{
  "n_layer": 18,
  "vocab_size": 8192,
  "norm_place": "pre",
  "positions": "rope",
  "rope_fraction": 0.5,
  "parallel_block": false,
  "init": "uniform",
  "init_std_qkv": 0.0274,
  "optimizer": "adamw",
  "beta2": 0.95,
  "schedule": "wsd",
  "batch_tokens": 65536,
  "train_tokens": 388000000
}
Each number is 500 + 25 x the weight over the matrix's rms, rounded and kept within 0 to 999. Layers, rows and columns count from 0. Numbers have three digits each.

# layer 13 attention query, 192x192, rms 0.134, rows 37-113, columns 48-95
507456495529507468545543513497499494525479533483444491514510474501476506509472494539493498496563522477513515519466494516464489511490490500529448
511524528498513530501524482511487502513507445506506501504497500498531463466499480531510519465502546482537550515513486462536488487523503519467509
516517509534512476479478517486491476494506503515508452463501525484487499482486521489511509487486505517504516542494520513499475517511500475504508
500533498515510498525481484521497465507495537500494464497509486483460512495493497487472511525507505510516523534506498501484476522479489503499553
565437499443474517493505493546508495548524429512476577540504541397553470506568532502485480472508468492473514480470483504490525526492494469475430
483508498515482524495515467479476483509434518531455511493516430524504557508528543495506511508482519492504464465475520463501485492451511507516475
536480530546554488489492519496432477474473529481450487502485472525474529506456523493518518535517526498507491528517511497499476457509468522525524
492486521485507490461495499478496476492493435465485526536541529502498479533529483492445447462536477499485480488508483489490470518484513512543527
439501457497505496481480488519534509491500509502494523514482505495494509500502506496446503512501533499465484477483506544518484498483538496466481
443536526521481495515482494512498488501503501486488509506494517532452495475499521475453467460512465485502507537501480503490484545486454481500507
467485486503487494499495486545513539481478553502466501515492495468489544494479482479495505525473520497448493515469469524520451486511461540497487
434469507532486501514492515502524501525502458517486545463500503555459459451546542493435478500547484520504478471554486472498549502453517460512483
516510489492541506464445496492516515466500552485514473481506517477497535507496489496513497533508512523443467513473503499540464457520521506509508
477520529503478499531536489507481506469553477530495474521512507546519533474469489505542480455485480491540487534508512486462523552476473508498496
515457537485476483527514479496466489517540471503478514519467527506516471499519501503472493480505492499531503457531517475489528508512510459499489
503505506495486498509520507491499501527534515508517491499496487528508480484501543533496558492481517490530504509501513472485530535496496509486526
487545469473511528517516506490547463525521479459499519463524519516546507519470477493475532486515490497451499505498515516501478528489503492476513
540495484454455532519480491471528476524468553501523497503514491461501502483519487501560517478510455551500521468532486472498487505522519515512532
472480502511466494489512500487506509540463498514498520518527451548556478514484522511501523503507469500557522469468509484460535508501488454517495
465481522511475481479539540484500496516522447459444537520496494495439463515512501477447499509529503494503499479469475495496490504514472495535511
522509544493441511527519510506483483521527487455492510536468516488532497461498508493519488453494492472532520496489468491474492549524478484513499
487502487477488502499527501503514506494490507470505491508450530503460482488521532489487545524502544491481498489489504477486506491505482518513495
496492487478517477537506462507484558504473550518484516487522495559480516484524512473474456502485498496489522494574487466473522512487482499489527
533495513496516508507498459499490472523550480440506480507488495494538532533490479529555518499488507471487509507466556509529510516507509496547529
475504465493498522485490518498544507507473498488500542525494513485524496532532485546499511508470536471500462496490494495506460450532525550479513
469494490498496493508511523475508502491529491503503501532478490495531496507537491536509540462459550484504500509502508499486496505516527513521496
467458521529496479491490572466490498513494495471466462543502499502469483480505537512478480499545524527492480485500443456471483509503513472553475
496493502498496500499499504492498486494506500490496501496493492500499517495505494504511506497492494496504501490498499512498509504500504501496496
505513509514509501527496478493505516504478525531513497482507527501500494486498486496513502485496512505497532499506503515509491501493503508485497
510466471496495485453511527514497466506544480456489504531492470489485504530481504501477505544504475496510464481494505488475511485504509485526517
527509471506498475501512487499503454525499488511487474525486506521501461520446527523522518530505497531510510550514557501500464455536488497535550
530455525537497483526513524427514416506574451527480462474484495476460498487491533518501523493502541535526502510528507446473532529502509498540516
487516494554515485542506507481518512417542510503507525442452510483453525475534522518523458514493498496490495501513447483515494485548466467451502
526476508484496478474488517512537520450526464507507469475563486471490528501521482507558490506503500516489520479490481520513506459499485492576461
501527495479444535513508542521472518501513531445542459515472496467508490522430482528483519542493501514480492522450447543504520447521503522483483
493505510505505501507499499484494493489498515496502503492488498503497502495495503502514506502491494491517496500504515496477506501496494501487499
482518501499508515498491493494504529515485498523511487494514513517499492479511487502501496467499539498497517509506483508504479505514490495492476
500514529488553515516505476497472511463473526518527522464509525485460505469507495499512484473506507503453526490500464502529545489499512500474502
458507498516512455469451515531516468528489491475454500525494502505524501512507530442500484487557509494499512467503524510489473503522490479538469
492479501468488515500530474512502517483469480500498520506501527522468505501537523497486504512478471503523491479516531508491503505499501531471501
468500544460503485516498477466483486476490472464494515452506524506480474487478488499501492521500517516519507524455497501479474482550451442536552
524521500509518529492508481521496476535502491573515493501522496478507528503534487531478537514471533514486506517519539526527560502479515534514509
481498536484502518510465490493527520496517537509501475530508507518489516502500499494518505452495482505503514465487542494482501481533521535476504
513504485482519490474509538522553517467519476521480516486506502530514508492486510492487508453469455464491517474519493509491509534490489494516582
525509533479579489493508508469466491480518518463490510495505506468511512489492480517536450490510483522509501478478481514508520487513480526474518
509542491492473536505479499484543507497489520452514525515514469532499467528481431525487522513490513468473504515530481489484490475502485512488521
521496510476466490537536507502456507507479494490471497535479537483465525491541503498499507471484506433485480495534460480466486533450482525498528
530463508491455517502548497502485478498482512504527494519533460531487513486468546512487501512536510496585514456458512524452539492500533475496469
502507538503466481492497508545524516541495495492503491517497487533496517508501519472494521500525509489525495443549462490463540509481521502523472
474483512532461541497496494496556495500509490521551532539511511530461458453522487495457470466544488532528501435491514531495506478475503453511513
512466513518511472490473482512514506448506534511507495469508489513510513494506524459514452471518459503536545491478507539476513507517492491488500
507505471501467537528521479477491518528460531524532474531497522464465463514517503510531514477495524507490510501505508480500495484509506474463510
494508513504507476515488458559481537510517526517497497476536514487477504462505486506486521521446487499514488558517512462497510530459479474466516
491492476433467511506496486442494468498473542467494501472487521509504544510559507542488481533504470486514481478543526466523518528512477539563518
485506492527472479487506528466474496464496511521507516456453540543484482492515526539463481509529519484510486515520522459495478517532475465488488
498478501492533486471550531484473451473535504473490525457506513482506534543539520519474489514500494477517484447501525506485520529528496527490503
478523496451556490518545499526499498499544488502468485485476506502490502518509472513501474515531492492512513496549518481509502489466517526513551
501483488475520510480479454485503486516548465498464555498553456529533526520501484491498485520485505481495525458490518540508489496483533502535565
523538450474552484515525497519485522499505487479514481466529521495505499540491486501511513492510522508434491547446476523535487507482540500459508
498490480505507503496506504512501497504507500503486489497493507507503496502513492504495494491491520514502504501493503499505504512506504507486506
513501508492500506506486534482484504497540494491506479499484494494499508492526508520511491482496488473507499487502495482513494514497501505504482
500484490504506488509503500515516492506483515505505514494495500520496502501481489491487513526519502520496497517508510518492496491508492494492516
526501493481522481497480507514510496499501521487514516505469501504496475509494501478490487508516512520482515509509490513497488502506475489493513
451512514521525516467532482511514515525504497529518491478475522498508539472468528482456563451489454505507479538547527557488479491509534497431490
543535504489430492533541456520472461531496504512467469475531523508437507517504476537473469571510477515479504486511473515468493488471538493509487
505535512521461482535446534512496529454546494489492457495502487519487525502506456472491508464475481493473522539508497449511507480475545450479497
467459517489477518504506502493465491484522560479486464514519528468530471564470492527495539488504529539572498483517515498519512561464504495509520
494498498501503508488509493511510503498484506501501521503512509508498501503488505496492500508506496502502495511496508519492509493504503497498504
505502506498502499501489523494487476512522503493498485497496488496507507498516517521507504483503490520515497488522491484481499513500506491514510
511482482501496487494516480499511503485468519504482520517504502502489492520482488470495496530482526511480485522501505508500516480511494503491514
482492478517491508505512509505504524476484470474515485495517523506517536524514468516495501489488496490489489502492506512468524499509518488498505
490487533508490437532498524538500475473491529484490500523556534531533512519527504508463502483456461542453476493513530533513514458518490512510510
508489465569491529556512509512528543499489478474501475507508507544499485539479490431507523536481541472459492514498507502482483464521506472521505
523507521459510539517538537476517501481464483471514485497525536542441527514529512516442520492521469496542513495499450488511489495471498489492485
506479521495513552509497581494499515476522497538492498532446556484419506510559487506493480520480509476517530509514530528484511504560490501506495
484512479484495496432556505475483500412494491541457465478514542449518447509519484488511489474496449472485462503511539476499536505506491481501501
507560552488476512490484507452467487553500514486511531514503524478477566518504517557509510452508493514527490512541489476493557466493469499540485
# layer 13 attention key, 192x192, rms 0.133, rows 37-113, columns 48-95
544475514507486481497567543449471483503492485507488513488493492505529503484551525511511525493510513502504549462485460510488488468527454430503423
524531505495472496565514496475500470527493482514531485505487512495491485493491541471502501511531455487532488486506466477499520501481502521466497
467515535524562475481497485496487486485509491513490525490470486509470494511471520503506497502499501479533487505522507451513489497504466544471470
508494508498505497500508502494488501506499493505511504511490500501506516496473468510502499509483477497505503503510498476482501503514504528496519
520500524496519500499503484549502525493479531491505535522502507467489488478461482488533517549494500508524459495510505513452502500469495499485499
492478493505443499508496506435468452481480485495490482492529520497504499513525501500497519443476495511493539503500495485529480526545477483521506
521490482494524455476521468531485480506490520512512544537470491526487488494421479489465518579512507510473460512505456522517482465503493505473522
465495529512527493527482486525562492488494480521524527473497502526454499490469473497529488496486473522476481526537526474492523513478514469511520
537514452518547525475431490536490539476490491522518533480513508505556504556512425514480527501441503494457461515517544544540468497491581494500504
461518540512490493528495525501504476476505474463478480490477537524515475449519504500533463475496486500492478487488481484470500512532490478500536
492491516473499501489478552473470521504532492498475493498502497498564536505535492487501479509453510477487495505467501515478474506490470463483458
508496526514471511485483503514517513478464492481491476495505538519488476500514492530464535498505481547482487500523526487535508491504541478545539
514520439532499524462438472512508528494496498548492526497505427498498518518549473530485512489448534463478419513540512516524489519478541520515472
514502509500479477513506478474525482515481528497486460477474503515488502496510511482499492519489504503547504488500479503476484514516500515495494
515492449495507491518515471486511537461483525492509471500474529458510530487494490475466481493505511527499532511525482506531481485482540472503512
503502465481496480509488469513493487442477516518503517482495542502508475494482526484433508492515470499496531486496485491544502488523499515507508
487509475457524514495539499507536465527492536469524526497525478539530468513449483538492509501488525507523498492537500501444568528482530542520490
535522485440481538533511486483464507461484509488535507523508501490491494470530487497449475479487457495495536482518512482493531509480519475496564
508498514497475502499560535462437458476505498491453506498534464515471456471460497472470517501515436524577559496484524488433514513491477491524488
496469497485509486507527535481495471508506485465493501477507491512495499472523487496494490467497504484480512505466501489485513531501491451551498
506479526472491469538554507488496482470493510473497498453477530495471490452505500500504490457486494495500526510500455459429503529506461512473513
486488476519520473518492523482464508479520517526488508491485497504453479493508491500520450522491507504481523461527461495538490485475484486519495
497502496465465497500509507459487530487487480532467486500503483482465521473559503521446497534536489482478492438537458483524470490514491519552520
512507517500510518492497506514553493503519511485493492487518505470485506488513537514512524505469502526514494529483536539488497519503473516464501
488526459478495516492493501490508517520479499553513528491504486500516497546482440501498481505522502482478456489511499524565500500488546486495508
548480462487503546497497480480489480483486502519498498510510529486488514506520464556465516514510516489482492506507478478513541492527513506494514
489462495521539487483515486470473483496507454492499489504472524518486502513504499495481490456478480538490527527495497490521493488524495438487487
502505505502494504490495493476499510504511522500508497496506502497504479505504496497511496491506490496509483504499511483492504480510506487489516
516501506512485497485505527503503499518507477490508503511507498505489498516505505496501492502510508504513488509494497507515509500511503498518490
498499497507488485489503492487483483504482494478499494514502493529513501496497511498482493486471523494515493513514529491491483493516516509505512
522507460500531513525517504441491464465494486516529481514497520517509463488480493512507482488486490541510492495525521471521479485506505529503549
528463501543471482516534507447492455511484503497485464505491513518477497505498526519488516466532503559515528496518514504493530499555526485518512
571461495546480483525510490485502496409529452525492466471490496506489521471527532522496505513493536481491496526501451490497505496481485513465469
496485527515475481454468521494515486494505477487479491464553471525511496492523513509573482482473507519501535462510531459460522489544501513527493
558517490505480521550493534509503513488531513471542490548461497510496453510436494474484575513486505515501499534509430547515451451532503511459482
517490512489508498528494508515503478491500493514497506497494493516498488481505510516508504501504498492496514490490489486491505533499495514477511
498510502485507505490495520498500510527513510517506501507516502472498498500502504508517490506529480508496490497485500496509518493513483494494496
501512512480514497485510521528523512529503487528499512499513513474487497512496496499529512507534477503494487487498474499518522488520491490505496
472508508507516501479493507572518450570486480490442500499502508542483525508477501442441497514521492479492503467501524484463495506508483490533515
516510510481487479538531475478520517501517462509519501515520536520536544487476500535487511530483476516503493444489521506469508522478542548480524
506523499479510472532511484439487441514524474484524516429483501521503517482471471533501489532513514507492511530500497468516514525502486477513509
518471461480498514515520515496526459509460489530476516470550510502546513535496510514483507517484526518500495484501513485528506490494496492522476
471514513484487520519458473503510520528530544488527504536513513538546510499447503477450506485502482506496514433503494529493511521525505495501492
510520493474510517477506509518557527483474517480467557465532520518531504523520496488471537459465448491544481498489505496520505515571490504482529
502518498457550489513483506494486468487518556452485485497504523499508500536484494515520450492484436516522525489485476503484482506519477540501511
514524503496450539478482470470555500491475532474542501515481472533476458508474464499491525503480515515500491485501461486475482446502495475487529
525507506442491550546528493515487528476479500471456524536469549491450516487517508491511459458475492426471473512478447461497488521461470562470571
536439498496486484512537493486471461478490541489512503520579483477516544490490484470520512498540461535568501505473495529460474503515536501482524
539470569511470489508520503568531511533476488483507523517498481505505512479511518492518513503521517483514505445541493491460513518491516456520483
516514502558510522546497504476532522523450431512537563518482459506537445432541490493503535463498505514527489420529481499491480457454499471502501
475483491516476508528471489494493513445491487513518514458531484523486503492482493461493490502478474459520507471509503551497502500528506459504484
479513488503512534502502498497499492524500487509553492509481509482468483483507495471520483514504468503509514516462466467483439460482487508454508
536537515471498489518487450554479570484558515499490527474512504497493485461511484542502501542472478474498504472505496455554487504421463483396519
524532502421449517549527519466451452497470570476525531473491523493519525492487481492468467498516496457452484506539504464520521492507508479541477
486518495519484509465512500492496461487511517527517514464468505487485455500526504546457500482576535474498504520508532445551499509485519468531526
523494482491485487512558503494489450477477479502485507450491533511483528527491502517424506514506490492516499491518537495489515504505499498508531
512525482477528508513589488497505515511498460501463508463484539524467504511491481524490471498532531495503521518569526510497526508484525527491568
497482458482560509472523453446532457499504484521491516487495451506499545509541461536487556537459500532522502496492524520472499514494476495519548
501536477480509477497500536494501520466512463461517485443481519512518482535483476516510502500484447500502497528469497526504499515522541509494504
507510524498499499500496493486505494502486501506507514500508492501503504499486516496511501510504481484499476505506513501486497485496501507514502
498494494497520500495514502516499509514496508488509510494510511475494502503502489500487497497512492517499508497502498507485508496499510488502507
484517521509483499488496468500463491500472480504486512508513494519506488483483503483515498490487486495514527492490494496512491506474490524501490
535516500455492455444476512533448491502515518480522537550453496534476435484474481447498485524509492562477613500505440531565455472454480501511455
455516507528520516455533473511517506529509484525522481479470513502506530475469538481468556462489465506520477541544536553490476500491537491449487
532536509486427498527539460520476475537512500512480472476531524501438513520506473537471481558505472514477507491520474510469498493476541489504482
505523505522465488534447530518494532455547489491502457495504481520484516508510443475496508469480485496473517539507494456518509485479544435468503
462460513489485515498507502491471486484529556492490470515517531478530487569467494530486535483516517536560496481518510503520496562468508504503512
499509507507500496505492483490499480507490494509483493496495488513506496498489489497508504505488499496502490503505510487500490501500484511493507
509489492493503501510502506505521518502509500506512496495498507484490500508516495495501506511506516491494486501487509502502503499509515493509500
495496480495501486497514507522490520497505499467525512509501506507490501503497484495489503501514495541490547496489488533521490495480525472503498
501508455497489502480478539520488544461518490457544481514491532518503501520495475505480482492519480526457535498509471539504514486497498468509485
475489543525500442519502510538495480480480518494495490517550537524531519508528507505472506475445452536464487497513531527513499464521494527502501
522489480569493530549508508494525542490498476471494463505511507529493486533490503447521511533455530475467488510497518492464467476514507481520503
521517521455507535509534533472516493473459481474514491493526533545443526510522510513451527491521471493543516486502456497510497500464503480488493
499480517500510541516487567509514517483521511544498513534442557502414512512551485498484489540500510499503535521502523553502517498558484483506510
486503479496494489444558501472485505423487495532465474482523534454522443510518483483510497473501451466489466515513536485505525493508501503504503
509559546490471518498482493463478484551491524489507532511506524493472565510488509557521505452517482515521498510525484482492549467485471505542489
# layer 13 attention value, 192x192, rms 0.129, rows 32-95, columns 48-95
502505494515498514512496535496499465504480502457516493477509493577511544516475450482498443534494454514501519531491445487463471466518496486460479
525487531492473515472505523504468507488489489520513482477499505554490458515512516525524494508498501519501465501491494504482503490516528504488498
459505494514515507488554541506526494477496474542515492502504516434453458390527538555509513472486542465518524506474512493486460503502475484486495
492531461481541487484528526496524518495509530531493469509488462533514539484519521521478544498491517517551462499550464495535536486513524510549516
470483444477519482475486443503508532467451492506517515471469525475525509521505511500506549497535471473513502513501526530534462504493547506472474
478523516493538507521454546484535519543486500497511506480475539489505494524500516533524511521499488482513510498499475474454432509497476522482470
496493454490497472519477431508467515494548504477481496504485503492501492540494490451482492506493501497491512546560523517557555505480526459498535
456488546504503513493507465496493453479472507504521479480520513526484524462491501493500482502463489519505484496462510529491479449523489520496484
459471496473470467535501501502487507519543483540490450481487505498510460498519540490494552504490445464525509524492534498517504517503510446514538
498509501508494538492484507509504493519483491500518518502518513508516523482479545513507475502499435541491485505445496537501477496501497509478493
466555543568480572485418525436485527545437449537428492424487542506541555486588472545637485484371462476550352480468509462508468553484438518502419
495465534478507490457526510497472495545518476514507504530473460502490488510492546542507524496461456530504514466518516489514498470483522478485516
498492499550472503508503530493489472476508519501534464524510490535470569456472491500504473512467470512535496520494456508469466496537481528466489
503523496473529542474524486511505512487494496500482525494473489538512484515503469468513505513508485463492493456524525524506487469456529517487479
509484514520504451535498487478540500486482530491563479563543515492471484464486470481494465478494535491487496497480553503507530468501504511446484
520526538466509490505475520483504512460530521460480518526475499517508505550473473483503464476507569500482487482523517455509515499533502548521489
522475496525491479498513519506534468545500517428493494504544495482470480494491543505507465467485501530515526465479506508513493507506465508529519
489477484500476530485500487489487496445528518464517494494482488496469509489512488490475474499503510498540462504461479489504500509470523523453504
505484539516463525522465494505481515500575496526476523504500494523489492519472529442513504510479487495477537504484523495517547483476476478483541
485512527468521505438506538492498492526506488543504510488470497523479496510513551488523497486497428476495487452452560520533542513502476529437525
506466513552528507495525532481512484482486514542485456476522481512507516492546553506530529513496510508530510497501480491461495515520405489503488
488557488522508510419446515524490490470547524496501506421524496518482524502474466518514478465496477551468517487538506487550512488463443505482542
520474516519467474522523488491451502523537489467498511561528513475495466534479513480485493523498523500476497495464535494481527535509519434440516
536505453521464470483525496513515493488515524497490519503498426506489535534474484468467446474465442533495481515499476504499522504499490523474497
531500513481514457480543489495502533510454512552535491521526473486504511496517536508474501480525556514514484482491516485492526512527496487496513
492466459487535536563519497489502529493463483519499531526470477505495482435504494520473518504502518469518533479489513511520483483484566528468504
493459544508500500492504501515468493481511455533531519540533530502544431462517510511490501489507491512468492468463512512498521504482487488568500
503450456491502469488488505511486552512522512507468519507508485467476482497515550497506534477469489487499509502531531508517492519482521476461518
481470494499505469518483473499530493528482494477534461519524540448481509490521481501530518501504523506496476541492530523551488528494520517531485
482488439501527503477463508498474520502521499493483494504491487462526512514512493505501508493486499500509496513499530492542531507483511518482499
522495503476522521482525486489475517519528515482469468429483536488469457527539553489492466480509562476496481525494580469477536540470497474477551
504600440481523431465462487516514508486495520539528523490460443546528550484515396511491503511515461510476506566521486483531498483510521497504448
453523521487505544485484489494487515487463494528443507486461544489498544426490489445520448471500498492513521546508493519445496514519533490478522
531501506484497513478510489497544527498503512521477549478491511490540446418462515493512486492499498491506576459483491527509498531541511451490491
560497516445525502464450534528513491473473516555507513479531454501478520458457501463460530506477442515526502524523455534459501530479563492513489
484539464521488479544525544492427501486517494498493477504528491537508508483497517489534505508447546475475495526426507532545531528480484509494485
515527491509494433491556533526482515477499452469533487499486490484504503561501527545501494502513459473473469459484466489536502506507483519511501
532460533498452509449497438469522535523444511481496507515482493468539490478527510500505490521515558499530501528545499500530491478528470479509470
550436470503470525453525466485526530452461460485469510520479520540515488509496506481542442540516524485535549449501509511501485483536490521491532
502508465540488476561531499504492500476505528455478516480528517469522485552522536502510482488519494475457537462478506520516457466590433515453517
503585478522517436488492556514489542455495473467502526498494504533472518549486472500485510522505455487483487513530472464518485524504504505509496
515497449525508451525510475486518516477465540472518510523488483437511486528522494523486518480486516491501495490512495469530487516546450500462492
496478588494457505504485489458494473560497495524466512498519528481518469499502517487512504470501536487515511519477519520506497458533501473485521
439526455503493496544495491450442464559487457462488488486465527596520483575491450495502488496427527482557552461444503441496528531525496519525502
508497527516510509501479476536485506488547484487517490444473472546491492542495474463516474469492478520521546516484457491531508470497505490521498
498484577502449504514486534513511457531514503519508489507513505484529489483498503514509515500496486525481484538516502507569499467488440515531518
472476534497527519460477486536517492498497459480508498525451479477484519557540467504507519503510502528517476499455492535537507502512488547508487
536527445510495457483503463491522549485437446505523507530511486530534444512510479523504488498491506470480478503500474426527548501488471490514457
477461505523487514479514473503519493521503534450475458576480531508492488535504543483499494527555544522515432476493539501470459501455456509500506
504528483487465488526515510515473487519520488512519517438495503555511451490496469512490500473489481489504556486456483496467535525523544497532518
548533488501517468502501522487518525463467512521505515481491430508522491510463465516487524483498497448481509515456473528478503516545537529490482
495507510485537543465537501493505528495453486519489543481501511561500475468488509480522460510503504475480498499420486521457513501508541483464524
462520465507481529498527493509509475517498492437518508522477503497471522477540502517502486510531519483548523466473512484460513495531481503470444
586525477528495433499512524546543554498559536488480510526534487440500483503490538526499487506577530522380498509530512512564478473539445491472432
523467506519537432503455472476501533509484514435524473503488561481510503550527491507524450480499527547497488483503522481551475511444446500516547
495483543470544565473541538483525505508544462528492497484506479497522512488503467505511503521503489502487489534482516537528490487472534559520557
539524437491550483461494458460516543477443506509478492540518537505548489532511476535501526514514508502446473489451535476488489549451496494472511
506486505503503500498519443475464468480486496519468488477463490445514490479489459505511485460487539492513532481470470516509521536490503569494538
472542506499476492444528539555491514461540487471514524526508497551467540520511490503504500564523453489506486453539516504511517473458529524529505
479517546470489545461482514508511496491544463565487488497527460486491477451505462490507481489515434505488508549482466487541498470510506499508471
513477503509533507525462476495520496495455504496495473521462492542508555556481492483487542482519521511525431519545527502486472527504485525522477
517475540485538542458481450508493518478467514517534489506480499510549521512479484482465527492521522496531459565473507451432522508521541488501461
502547449501504490524548502458496512482491445521522517485486434507475453524492465528477558520513490472521475509516504441482483541532514509520499
531431520485488480471424478480509488529459474495529463521507454478470501516491429517456560465480549512522508510509443519522553572468502485550459
# layer 13 attention output (transposed), 192x192, rms 0.128, rows 32-95, columns 48-95
495510512514544487473423470492488494459504508525479485516472502473487480490499503500457469504482515524473488528485513516561487522516548505496487
543516511494465509477499521498548524548507464555514497490498467478495510487514493538544494442463499486515521466524492522511464486512493490452468
483504502507508484503510452517464534471544545476509491444505518561484557494506514508504520503516460491501471514508485459524472500491508529522514
480492545513486501528464506494514466481545496448513493555495528469516501515501544506506510520505473500476497542438487521436497486489460517466495
514514521486506507496521508506504538532509479489493485522496447445487504529494473492542513535485521472506502469532474503494511507497488537514530
481508484529509532509494446505455547473533504472496504513518494505487517480505525493457459502515520508446478505517514466522514507489521532497555
551495523507459494510538505484517505554462523525508468479526457480506517523491464515516479475504454518516532524484492529470497513524464533473482
490449483501513476500476493509511453468528493476469514479495548517511495483515524506508509524480510534482486528506519514530510484509519472551513
509481522513491480504542521460529505495487504476489519482475468531518490477493513501509519466509500486545533461544516531459534526509463475535493
520515432494494506466464530497543498457479497521538468518457511487454489497541474538489543489510475479453513469535520509557498462509539491463454
488491509499504499496482483500508509489508497502500508491487516504486481501523511495493491512519488523502496477511524503520510487479518485503483
474491527474449484534481517488503508488505473525467520481511493493458536489494473492437484424527470461503543535472521535524508518491503515506512
508474458509522516528451509461510503462504492483514481509469524468472494512502531497499488549493514500460473509485516520536490486467509530490497
486464555489489508488564509489451479497444496510435514474510487520541502503522478536529490497452526511513495504488539503443513554488469499474514
511463507468489489517546458513490490462485523495462504459486502498529551484484490503473505517472514469495534524543481503474467516517454500517502
500513539532497500506518488518539487544502475491501478532497514530519472522473484476480435534516565519540504497442507525486546483486516465524500
514468494513505489466462463460498513460529520485488482522475560503466511517529492509464471487509504526503481509535475510493502458462512488485528
504477496506489444517479509479510496568510434530487496502502521476519525521453512521491524492494523490525516509488508484519522511567514500548529
522536492533481461509532490470503490476467504486486517523476439525512503482466493465446498486486527533539485500500500542497497535488474459515480
510509532503473469515501454441515498521474493515473491530520510483556482508489491554506545486496467486533542493480475504490495573474504559466494
490516478497523507506442518499474492488519497465481533530491527473497474527495533470492447469540505492493474504486454498545491528456540470458504
493452515480484478508476502463511553532490481527532506516465547445492451481500503485432533512523520490504485482464469525506464479479504525478514
486532460537524545534514454532497486484415492470499508508501497485468516581480422494530471456477470526490518521517454489490452482514501504487485
492480467489508518494500487471479486512478521474492480527519509468479514519500461556511514497448495539483506539489447508510442461472540525455513
491502458453494504506489475550498511547503547468463483534510505535483531540469500510523501494505479486523500499494452485467482496511521501509507
447535464488519490423532550496501525468545515521492493476523471486517575524512503500507541498481487520462493498482473495502492509530466502539512
505475497493501510511490527533486486482531508479473525453478493501504472473481549521533507531522493468490478526569520488467495477514501509528482
502504537502470524491530504511506521492467501486504511475487483565524512495494441526561476512476477463544544476476506494528541523537468537537490
538533480489493488510457473497525473474532522529509495464508531492517504468541485520521503516526450499497514459476469514508546495486493530530505
527499549494506512504583515468471538555492485494504481492493460496532502486494505549523520493494506495508505482468498493447518507499484525501486
500500467489472508494534489522500488520464533492513535524561499535561493484465445512525536482495487461515577475470444504506505496513453513474476
472466502500516504488514513521514456542481470521506483529496501447472496489517531475520480531485500514487504497500503509439466489487503505487505
519507481511499456503495503536509494491448516512505501525503530541516471522531507536519493474469505536499447524497425490554527463480502466498508
486494514520484472510472472510505522494491485517505467500505520498461530530487486523546523484447504523493470538536560494520449472500520511474517
525492514498466504497493497476495509545516488549545472467514529515503497490487456547539542511500507611527508518463490496505515474537468480481534
484511482495493501485499487457529474534485511507494504479513498518483462522571504485516509486544501484443511445504514480473500520475517507534475
448497460507513550499506521487477493430505521461524526514525491518491468482511451494451505513536524439484532460479496526506490489497533474549473
488525490504536512476454517521523513461523490530472485499476537510481531557491533503482513478503504499510512501431571504446514512493492469485507
481520467479502456485461487526607517450546535512478515492496518506511520529517549504504498487520525502533469535508465454497484520502507487493511
491518507500496477491503475494558477501502499508445485516509464523467514523486522484487522479484499450497511478573548475492502502531514506571539
478457452488490510527476525478484497547472518482508464472480487505548501508480510499492494503538481482480488470502486531523487490482493498509491
493510496514519506494475518457481481543444486513492476488515489497479505524488528520516485514532519502541511540549551491539501484504491542525531
497532481536514494496512505532521495475520503554474470538499532514491511529485512477512481498451477482516503537452486493510524466487536502517484
498494520476477480517498490493485524503467486495504509509476505486490500470495491489476512499519500517504471508528484465512477517463505501480472
470482509492489501475522553533530504498471484481465515490507488451533491516500514535459502500481506454477505506461501519524510489508538488515491
476479509458526526537471483522514502555492508470475521536481510518518500501529475454511451515456446439493519509480465473481466507492520509535493
461486468496524525501485531470500479491497545466515479495511487535544466492491489533484508515455509461494510504484513477457495505503539468481451
485459464470526525500492518494533455459517529470441496454480502474491520523541521526478474515531509472537501487541522500475464471487535461509487
533507491510491491495491493518458538460512477515513532480518484481512524517493489515490509520468472499482460530474529498488521466511477510482455
547472493487477514503512499496487519490502470502513485513499456523465500522549517528529529503508474512492494485569519501545488472479520492477535
473513505452506489539494531466505513468516486465466474527468492518476504508525534488482496488498510555483417491568550488522513516439493493535542
465468513485505530492535512512502491465523541479508497508504506492516515492492451489457488482508467480527494475481494515498456473488551464474493
501492557512520467505477497473440522492507526507503487483489517508520502496473495520490478498502501547505458487491474538515531539481486563485487
505499470497519485503489533482487465491499491506488497486545504505504503508494533497489489470488514483476514495522543520515496512528505510535525
500471493469477532450524491519476517510482492467533523496541450485490497524502513449468466538500454471531552521505503460443437465512476482504478
480528459471468499490487517512516496454557523481476486536527522512458464467562519487462519448510475497473500492519468474455533520488481467507472
524513459491517511505510497535496499473508538462492468493487468529404498511535470501473511517538510505535565528548507474463465480534481441486525
509541461511542495469497495504493527501503499501539502498512493564505451568541546489494506501497504462501495502565500466464520470475530401542510
499474498560535521515489480450465468490497536500519491492498486475566466521468502491510480496514499472457509448485456549512506545506462501490496
494463521476510488521500503521499521519528527497474476493460512516514502484535525503487554467441508514514473498500426531498512495476505507492519
519555493440486455503481527500546532451480508500484479494485498506489497503503456515476503521505519515488485522510492475523523488537520486523455
477513557476472499439492528530527531476527477502480480480474502478516535498493485541466493504455483492531456472485546485502530489493489455473476
539524463507502473507455487467456518506535514497485431517468496498497489473521549509484519499533511533466472505522528520564535480528484488484486
533506493486549481535506533456487558488480470524513466464462483483467498505508545520543526490519494530485481537505512474492509511486512516475510